config.toml
d_model = 512
rope_fraction = 0.5
tie_embeddings = false
init_std_down = 0.0
lr_mult_o = 2.0
schedule = "wsd"
decay_shape = "square"
doc_mask = true
Each number is 50 + 12 x the weight over its row's rms, rounded and kept within 0 to 99. Layers, rows and columns count from 0. The size before them is the row's rms in percent of the matrix's.

# gate: layer 5 MLP gate, 1344x512, rms 0.11, rows 62-68, columns 0-63
# up: layer 5 MLP up, 1344x512, rms 0.116, rows 62-68, columns 0-63
# down: layer 5 MLP down (transposed), 1344x512, rms 0.0987, rows 62-68, columns 0-63
gate62 095:52 42 49 44 57 54 38 39 48 77 55 58 41 50 48 41 63 75 58 67 36 56 59 53 61 54 55 78 27 59 51 67 52 65 54 43 47 42 49 50 64 77 58 61 56 63 50 59 41 54 61 66 43 45 33 43 45 41 54 63 34 39 33 69
up62 097:67 62 68 58 49 70 44 46 60 67 37 72 48 53 40 77 22 51 50 52 45 67 24 64 33 71 33 46 50 47 47 30 45 50 52 43 42 56 34 40 29 61 42 30 36 28 66 34 51 58 35 52 54 80 57 56 47 60 50 39 29 55 39 66
down62 099:53 62 50 60 29 19 57 41 32 42 42 51 44 65 61 41 33 35 52 54 55 39 32 70 49 49 48 23 42 47 70 39 31 36 52 52 35 57 49 41 35 35 62 75 64 38 37 37 57 46 45 74 57 30 46 66 42 61 45 42 38 50 71 61
gate63 107:43 64 30 46 43 42 51 54 48 44 48 30 58 35 41 78 50 39 59 49 34 23 53 52 60 66 49 42 48 45 32 57 63 57 41 33 66 61 40 73 58 49 50 16 47 55 62 56 55 61 52 49 56 45 56 70 49 63 49 29 46 56 36 47
up63 098:62 64 55 36 49 51 46 60 31 45 54 52 86 49 57 51 58 59 48 39 43 73 48 47 46 47 51 62 44 41 30 56 30 59 54 48 35 35 61 41 35 31 49 44 52 61 66 58 37 15 35 52 47 50 55 37 34 30 33 43 30 42 46 44
down63 096:25 58 60 49 35 89 52 36 36 53 52 37 57 45 45 55 52 29 54 74 52 36 50 53 52 70 63 55 59 71 45 52 58 36 35 52 40 53 62 66 49 52 35 61 56 33 57 21 54 61 48 58 72 38 45 43 21 59 53 68 50 34 28 60
gate64 101:39 47 19 78 44 74 38 53 52 22 49 70 57 47 66 57 47 64 54 55 27 54 43 38 36 37 39 68 31 58 62 75 52 61 48 62 63 47 40 56 45 39 52 60 26 45 53 33 38 35 52 64 57 45 63 51 67 41 37 45 52 56 44 57
up64 100:56 53 51 35 46 46 48 38 37 68 62 45 57 64 49 49 54 46 55 73 34 44 67 37 88 74 53 59 40 50 53 53 39 49 33 33 55 42 42 59 43 54 42 49 33 39 57 56 60 45 63 54 34 70 52 41 65 56 51 72 62 56 60 39
down64 098:50 61 36 63 54 48 55 52 72 36 51 53 42 52 56 56 47 30 35 55 57 53 49 62 60 58 46 50 46 33 52 47 54 43 50 42 38 57 52 66 53 45 50 57 66 46 47 31 65 33 64 45 80 57 43 48 61 59 49 47 46 53 31 64
gate65 104:39 49 24 68 52 58 44 49 49 42 60 66 46 41 44 45 52 54 49 49 41 30 33 50 46 40 40 52 40 67 53 68 50 62 51 83 42 38 46 51 51 33 70 42 32 34 29 54 31 52 41 56 68 41 68 62 43 44 63 59 65 27 52 60
up65 110:17 37 42 26 57 67 49 41 53 27 53 31 63 64 50 73 19 32 58 30 49 31 28 52 55 53 19 65 58 45 49 34 52 41 63 56 46 42 43 59 38 75 53 34 65 55 43 22 63 53 36 47 50 56 37 56 44 65 34 31 45 54 43 48
down65 106:65 62 39 58 57 48 43 48 54 36 65 44 54 34 81 81 44 47 62 56 70 39 40 39 56 34 35 42 51 57 68 57 51 34 26 40 24 57 39 65 53 40 50 43 40 47 53 31 47 61 50 71 51 50 55 58 69 37 46 54 56 52 66 39
gate66 103:46 77 65 54 60 45 56 49 44 63 44 51 50 38 39 32 46 41 60 43 39 33 47 66 68 43 70 48 52 48 44 29 54 55 30 52 61 32 55 56 54 36 42 50 35 62 33 45 61 49 65 44 42 57 53 38 37 40 27 41 45 54 56 50
up66 108:38 58 45 44 37 60 42 50 50 31 46 43 59 59 61 68 48 54 53 51 45 38 56 58 39 45 56 25 52 44 85 35 42 43 54 29 51 32 47 56 49 54 50 60 60 64 54 49 57 61 61 54 48 68 41 39 56 59 58 41 39 43 60 50
down66 103:59 38 44 42 53 45 54 65 46 50 52 39 47 48 43 55 51 56 51 52 41 39 59 49 33 54 59 30 58 48 62 56 50 49 68 40 54 30 58 45 36 55 37 45 77 67 38 33 45 50 54 45 65 46 48 59 37 43 39 52 79 22 41 48
gate67 094:58 65 52 46 41 62 45 60 29 58 59 17 55 52 42 39 40 61 40 69 49 72 40 40 39 64 49 46 35 47 55 57 46 72 44 52 61 61 66 61 50 66 44 44 58 38 56 42 55 47 45 56 40 63 40 42 52 59 58 44 54 50 57 34
up67 098:57 22 44 39 41 53 33 78 70 55 40 71 52 43 41 33 43 35 44 29 46 61 68 67 66 56 25 58 51 73 54 42 41 60 42 48 50 28 44 41 23 52 58 46 53 36 10 51 41 64 43 42 63 34 40 76 40 61 50 69 46 52 29 49
down67 099:42 63 49 63 54 54 51 49 43 66 40 44 43 55 43 47 51 76 52 69 37 46 63 41 43 29 34 47 41 37 67 60 62 72 69 59 44 26 73 47 47 31 62 52 50 45 52 69 60 72 61 46 37 47 19 35 43 45 59 35 58 58 56 32
gate68 096:39 67 29 70 87 50 40 54 42 43 59 64 48 34 39 33 56 76 37 40 58 60 68 66 62 57 49 45 45 52 60 72 62 52 39 41 36 39 46 45 34 59 56 47 45 41 46 26 51 63 41 72 58 28 56 62 32 52 60 67 16 37 62 53
up68 082:46 34 74 13 40 69 65 36 60 64 61 45 48 53 34 54 45 55 53 47 37 48 61 35 53 48 51 37 72 61 50 76 39 52 40 26 47 48 53 27 66 55 55 56 35 55 43 46 30 56 48 67 32 30 52 72 19 70 48 43 41 26 38 51
down68 096:51 30 53 37 36 71 61 41 52 66 46 46 34 40 38 57 50 55 57 62 64 38 23 47 30 64 52 55 52 38 20 43 57 51 74 58 48 49 58 53 55 43 66 57 65 68 49 53 44 31 61 56 50 44 44 58 36 58 63 56 53 57 35 43